Each number is 128 + 32 x the weight over its row's rms, rounded and kept within 0 to 255. Layers, rows and columns count from 0. The size above them is the row's rms in percent of the matrix's.

# layer 3 attention output (transposed), 512x512, rms 0.0671, rows 63,127,191,254-255,318-319,382-383,446-447,510-511, columns 64-127
size [ 90  98  87  92 103 108 118 105 108 111 119  89  94]
[[132  60 115 136 142  88 123 187  79  75 174  87 109 104 146 155 123 204 139 119 109 126 120  99 122 139 141 111  87 152  94  58 129 148 162 105 167 116 110 134 136 123 117 132 113  96 109 128 116 115 191  78 133 154  75 150 154 141 146 117 143 132  65 153]
 [ 91 130 128 111 105 113  62  73 104 119 121 173  97 129 109 133 111  99  84 170  59 129 177 123 111  43 119 201 153 154 126 127 127  82 122 116 119  83 127 163 135 179 151 130 119 137 156 116 141 146 177 131 105 181 194 128 126 110 158 146 131 116 145 135]
 [100 104 163 138  68 128 149  85 203 125 105 134 136 120 159 176 119 131 146 125 102 178 139 129 112 125 119  96 142 108  90 151 170  59 159 119  93 126 148 121 121 173  94 118 150  86 157 150 141 121 163 129 153  51 133 146 140 135 124 181 126 150 141 171]
 [131 128 171  61 175 181 115 128 160 137 133 154  60 165  75 116 115 145 102  58  93 144 108 102 173 100 101  97  44 146 130  42 181 104  93 106  98 144  96 161 181 160 135 159 182 138 117 125 107 123 168  89 155 139  37 121 143 121 166 144 102 150 144 163]
 [133 130  94 126 115 123  81 109  87 117 120  72  99 111 136 158  71  81  68 182 115 124  93  97 117 102 140 102 161 115 130  84  74 112 134 185 187 174 126 171 131  99 161 100 136 140 110  79 184 118 144  93 128 127 216  91  76 159 136 122 121  93 186 107]
 [147 103 116  92 111 115 116 142  90 153 121 205 161  54  96 158  87 128 101  75 173 154 157 190 144 118 166 133 196  84 122 130  40 123 163 115  91 172 159 145  88 110 110  77  34 138 103 115 145 177  77 140  91 181 134 148 137 112 106  92 161 115 118 141]
 [129 115 137  95 142 137 206 134 131 153 145 131 125 129 129 160 131 123 143 120 151 116 128  96 136 197 100 188 122 120 111 152 138 253 142 155 141 113 104 154 156 113  63 111 139 108 125 107  51 114 167  94 172 124 179  87 182 109 137 167 155  86 188  98]
 [147 158 155 131  87  74 123 161 162 115 124  83 145 160 118  28 155 134 169 154 157 146 149  97  72 153 178 138 164 206 147 142 101 117 117 153 133 117  98  70 158 119 125 148 135 188 161 118  72  85  97 149 130 112 124  77 150 110  89  96 102 148 119 114]
 [156  87 112 104 101 163 155  87 102 113 160 121 125 113 109 138 124 130 111  82  86  99  88 108 174 168  93 138 126 124 164 109 130 117  88 137 122 151 156 156  89 155 154 182 145 173 184 176 159 113 120 196 184  69 178 146 143 158  94 107 136  96  78 193]
 [150 145 136 122 122 104 122 146 125 135 152  82 150 153 158 139 171 135  97 129 106  72 118 105 141 127 205 135  97 153  61  69 112 117 128 103 149  95 141 122 139 145 126 141 101 168 110 110  85 159 135 138 124 110 146 108 112 132 137 115  95 142 123 166]
 [ 88 154  78 156 124 128 112  65 142 127 131 137  84 163 114  66 136 165 200 137  62 176 124 153 104 134 158  94  92 113  96  95 106 101 164  84 170  92 144 120  80 128 143 139 158 122 133  77 123 138 147 131  86 148 110 145 115 152 130 148 112 155 107  86]
 [157 211 159 194  69  40  87 118 131 141 149 144  93 155 157  79 143 116 137 154 137 153 133  66 127 173 148 111 153 162  76  93 121 126 160 134 174  76 135  89 104 100 129  97 140 110 129 142  80 104 128  86 139  97 123 170 107  80 131 141  75 164 119 182]
 [ 86 168 155 152 119 156  96  87 155 137 153  85 108 166  88  83 147 140 119 120 123 100  82 140 149 113 132 136  95 127 182 153  92  66 118 121  87 101  88 113 105 180 198 166 106 172 116 144 118 130  89 189 101 150  96 187 125 146 141 117 159  93  49 120]]
# layer 3 attention value, 64x512, rms 0.0936, rows 63, columns 64-127
size [106]
[[ 95 130 147 166 111 138 109  93 103 129 102 148 138 138 132  97  88  88 107 149 114 127 122 131 141  71 234  90 107 108 105  81  96  52 190 113 142 138 189 152  91 130  83 124 142 132  94  92 157  98 148 133 107 174 116  61  90 118 185 133 115 139 127  99]]
# layer 3 MLP up, 2048x512, rms 0.0763, rows 0-17, columns 64-127
size [ 98  94 101 102  95  99  98 102  99  97  93 104  96  98  94  99  95 106]
[[146 173 132 145  79 126 142  73 141  87  92 107 127 173 146 144 194 136 137 126 148 114 179 150  60 154 100 124 123 138 161  77 125 211 142 157  88 186 146 148  80 156  69  71  93 104 132 119 136 144 165 164  83 120 182 141 104 158 159 117 134 141 157 201]
 [180 156 166 118 132 153  97 132 156 177 156 143  73 122 161 122  85 164 145 150 158 157 124 116 142 140 140 126 130  99 140 140 124 110 108 142 138 101 157 110  81 163 116  92 114  48  97 129 153 140 111  91 147 108 127  83 113  89 128 138 176 154 199 129]
 [103 115 148 131 160 110  68 123  90  91 115 164 140  74 129 144 104 116 133 153  90 121 124 112 103  99 133 109 110  88 149 119 113 113 108  91 117 105  89  64 156 188 156 103 129 192 134 136 177 181 153 128 142 107 128 143 110  69 178 155 193  95 100  90]
 [ 97  96 133  90 176 127  94 157 192 136  70  91 152 115  93 119 109 106 166 139 153 130 174 111 151 164 171 132 102 130 150 111 123 101  69 176 147 148 148 112 110  67 105 119 151 171 144 144 152 128  87 134  99 149 135 149  90 160  71 137 121 104 129  70]
 [177 108 134 130 169  33 130 147 236  98 138 161 143 121 144 130 120  99 132 204  93 105  97 136  86  47 150 136  87  92 130 104 148  93 195 106  95  70 148 141  97  81  64 142 167 130 153 140 138  84 178  82 136  86  95 177 156 134 146  99 171 153 107 123]
 [128 147 132 128 152  83 112 129 186 127 124 144 174 150 150 112 149 112 133 103 167 175 120  80 120 145  81 111 158  49 100 167  95 196 126 160 120 110 120 121  89 170  85 166 156 152 165 115 109 100  95 145 112 161 127  98 118  89  89 107 160 110 123 210]
 [116 132 141 102 135 158 116 123 137  85 153  52 127 131 140 114 167 140 117 138 135 107 139 193 116 179 116 129 131 157 117 170 161 210 164 133 144 119  89 118 119 114  94 134 143 225 164 102 111  92 109 179 136 113 111  85 186  64 117 155 156 198 157 105]
 [179 165 146 187 102 150  65 130 124  64 161 144  93 130 139 133 161  79 129 134 102 129 170 125 164 159 178 110 135 119 141 154 115 123 107  74 115 131 127  91 106 239 143 181 170 106 179 136 142 130 142 170 121 103 179 184 138 157 185 147 127 186 149 162]
 [152 117  79 182 145 134 112 176 103 138 108 101 119 101 172 154 175 121 123 122 165  70 124 126 118 115 119 146 146 125 134 183 140 138 158  49 182 183  73 154  88 141  99 145 143 124 187 124 102 118 161  45 126 120 143 167 149 131 148 162 122 143 175  85]
 [160 149 142  51 151 176 122 153 117  91 102 163 115 142 110 120 139 124  95 158  90 156 151 131 105  56  92 180 160 144 121 119 179 112 111 116  84 114 130 130 135 113 135 157 117 118 130  79  91 134 115 121 115 112 115 167 119 116 143 199  91 143 136 114]
 [ 93 110 110 148 149 104 150  93 168 129 181  95 113 108 178 105 117 158  70 146 167 196 166  72 104  85 109 191 155 144 105 162 102 122 145 121 153 143  89 140 152 203 141 102 129 175  53  89 111 131 145 109 103 191 173 143 126 116  70 108  60 169 126  83]
 [135 101 125 180 110 150 164 132 116  95 158 136 139 113 109 113 130 114 119 119 190 170 118  88 134 148  79  85 100 151 121 129  94 154  63  86 106  75 160  79 130 165  59 103 126  97 142  59 127 139 132 163 185 130 143  99  89 124 129 102 108  73 190  36]
 [134 141  85 158 129  98  97 135 109  83 150 158 161 109 129 176 102  51 101 158 149 116 161 152 117 172 122 113  81 119 118 107 104 106 115  62 132 109 135 129 218  98  58 194  99 200 156 118 148 113 166  91 140 165  86  97 123 100 144 129 151 132 164  94]
 [ 89 145 103 128 136  97 150 141 175 131  94 119 156 148 159 122 148 140  89  90 141 141 113 154 113 127 111 163 107 102 140 140  59 130 101 132 131  44 146 114 181  61  97 136 179 109 119 117 105 133 200 114 128 147 161 149 112  89  96 155 170  96 116  96]
 [181  92 115  66 116 110  83 168 113  84 143 178 227 103 130 166 108 139 151 138  70 132 148  97 126 164 131 162 166 159 119  88 115 171 119 201 147 161 128 166 141 108  63 147 128 105 143 156 117 124 166 169 175 170 100 165 139 107 142  84 118 166 147 176]
 [ 80 130 122  89 169 117 102  67  73 137 172 165 165 166 163  63 128 103  78 125 108 155 110 204 111 204 165 146 106  73 160 110  99 131 150  41 136 102 151 133 108  69  98 108  92 140  94 152 109 186 126 150  91 197 107 107 110 140 136 144 137 173 120 122]
 [125 135 145 112 121 234 121 119 132  81 153 144 180 160  71 105 121 148 122  72 147 119 132  97  54 101 106 176 153 168  98 166  58 110  92 100 114 168 100 146  93 137 116 142 119 126 173 118  75 154 118 191 139 142 106 111 127 144 128 140  59 164 118 174]
 [116 144 177 101 151 142 108 144 121 152  96 105 202 133 121 125 122 116 135 173  95 115 113 169 137 151 144 122 106 143 175 156  78 142 174 130 121 142 132 103 104 127 131  92 139 111  88  90  95 104 175 152 127 104 181 139  87 183 111  94 135 158 139 113]]
# layer 3 MLP down (transposed), 2048x512, rms 0.149, rows 0-16, columns 64-127
size [ 97  93 110 100  96  92  99 106  99  91  98 104 101  99  95  97  87]
[[155 181 127 113  80 143 141 103 169 176 123 151 132  75 143 124 119 169 170 178 131 140 106 185 193 137 148 110 163 123 141 154 162 109 136 129 199 134 128 112  91 119  94 139 178 148 124 120 151 135 131  99 136 102  77 157 136 145  67 110 108 165 107  82]
 [ 98 129 143 138 124  77 165 109 118  72 119 121 213 131 105 100  96  79  79 128  67 161 214 113  86 117 133 121  87 162 106 117 114 146 139 110 156 185  84  87 184  22 128 136 183 136 166  94 141 169 137 146 106 135 143 152 181 157 142 126 109  79  97 146]
 [137 131 142  68  91 162 178 112 197 108 145 127 141 157 209 135 111 198 137 145 124 110 152 103 170 142 132 146 112 119 136 186 162 169 159 100  89  73 133  92 173  66 102  97 133 130 118 142 130 113 144  83 100 153 113  92 152 196 110 102 136 144  93 143]
 [ 90 141 128 117 148 143 133 121 140 111 173 156 151 104  49 144  86 130  96 114 139 133 141  88 134 195 127 138 133 125 126  98  64 151 148 140 196 150 101 196 161 135 109 156 139 114  80 108  89 139  97 139 162  43 141 147 109 108 169 106 114 161 174 116]
 [ 40 163 171 214 140 167 161 127 113 137 126 102  96 133 156 128 144 135 152 105 149 146 160 140 176 150 147 158 155 124 143 138  98 126  98 122 202 116 117 124 141 178 143  95  84 104 104 158 143 195 104 104 119 101 110 110  89 112  74 149 171 123 153  88]
 [158 140 148 137  83 172 200 137  88 169  96 139 117 151 195 176 115 104 135 101 133  91 102 153 132  98 162 134 140 147 120 125 138 141 121 121 154 189 139 108 159  68 162 131  92  72 132 110 134 138 189 116 102 174 131 150 119 183 125 135 152 135 194 120]
 [153  92 180  76 177 130 137  91 108 160 152 187  78 159 154 139 123 112 131 135 132 138 121 151 122 151 189 156 122 112 144 116  94 107 149 131 143 108 109  90  99 150 153  94 155 151 172 137 123  92 175 102 148 121 136 149  59 124  71 145  64  98 142 138]
 [161 111 154 165  59 154 108 171 176 166 186 155 108  83 143 172 111 154 137  80 163 119 132 104 126 142 123 164  83 130 152  97 189 140  49 124 183 155 182 141  82  99  92 164 137 155 156 179 109 107 149 159  69 150 142 115 138 155  56 102 114  43 131 101]
 [ 97 138 136 127 115 139  73 149  95  97  84 175 151 172 104 145 135 150 206 185  93 158 113  84 109 165 118 105  96 139 131  89  79  74 109 104 157  89  81 101 145 136 132 136 108 122  99 115  43 167 118 132 135 144  87 118 132 117 138 123 126 166 128 146]
 [134 101 125 156 137  91 106 108 140 140 168 135 144 141 113 128 120 100 147 155 135  77 155 119  90 169  98  87  88 107 118 216  91 137 135 169 134 102 136 135 153 148 142 161 151 128 121 185 165 128 103 152  82 113 129 122 163 134  90  92 104 134 128 178]
 [150 167 144 128  47 130  73  96 109 158 156 190 131 183 104  92 145 130 146 156 122 137 131 130 106 172 126 106 105 126 109 122 156 152 134 155 144 146 127 139  83 121  75 137 126 113 128 190 178 130 149 138 121 121 128 115 173 141 166 174 171 109 101 158]
 [129 106 125  87  72  90 149 146 128 148 147  82 121 113 133 180 124 201 132  89  83 179  95 149  77 110  84 129 170  96 186 101 121 137  91 134 140 154 188 153 180 132 200  98 116 113  89  89 124 147  83 132 111 126  93 126 163 158  97  67 103 101 173 137]
 [172 125  82 136 152 112 146  69 118 149  99 105 116 160 160  69 140 207 111 102  98 142 119 149 102 151 141  45 142  84 142 191  49 120 127 120 129 110 142 122 147 127 164 157 133  94 155 117 126 115  87 125  72 169 137 133 175 149 120 175 102 101  99 139]
 [134 115 130 104 110 160  87 136  93 133  99 160 130 101 167 129  92 114 157  76 105 180 180 126 134 137 119  73 115 147  84 104 215 124 123 132 113 163 114 133 155 156 177 109 141 164 121 103  89 117 131 133 119 161 109  96 138 136 100  85 101 129 111 105]
 [ 79 132 139 157 104 183 122  83 104 129 137  87 103 138 140  33 169 159  93 131 135 141 133 147  98 111 151  67  95 158 142 114 119  92  82 109  90 129 145 112 110  96 167 111 169 147 123 114 170 129 110  66 137 130 106  98 104 188  83  92 118 107 115  87]
 [122 128 128 153 132 101 212  94 137 208  88 141 103 132 109 177 107 194 134 147 145 143 137 140 153 123  90 109 120 138 111 155 181  60 145 134 177 113  33 181 114 123 107 132 132 104  90  78 151 100  62  55  95 133  91 152 105 114 166 107 113 147 123 168]
 [145 107 112 141  89 110 162 185  99 159 139 119 127 115 175 125 125  76 126 155 110 173 137 188 146  85 135 164 104  90 177  89 195 146 101 125 141 112  93 108 181  92 169  91 137 125 136 160 123 109  91  99 168 153 169 139 140 142 136 106 169 124 180  98]]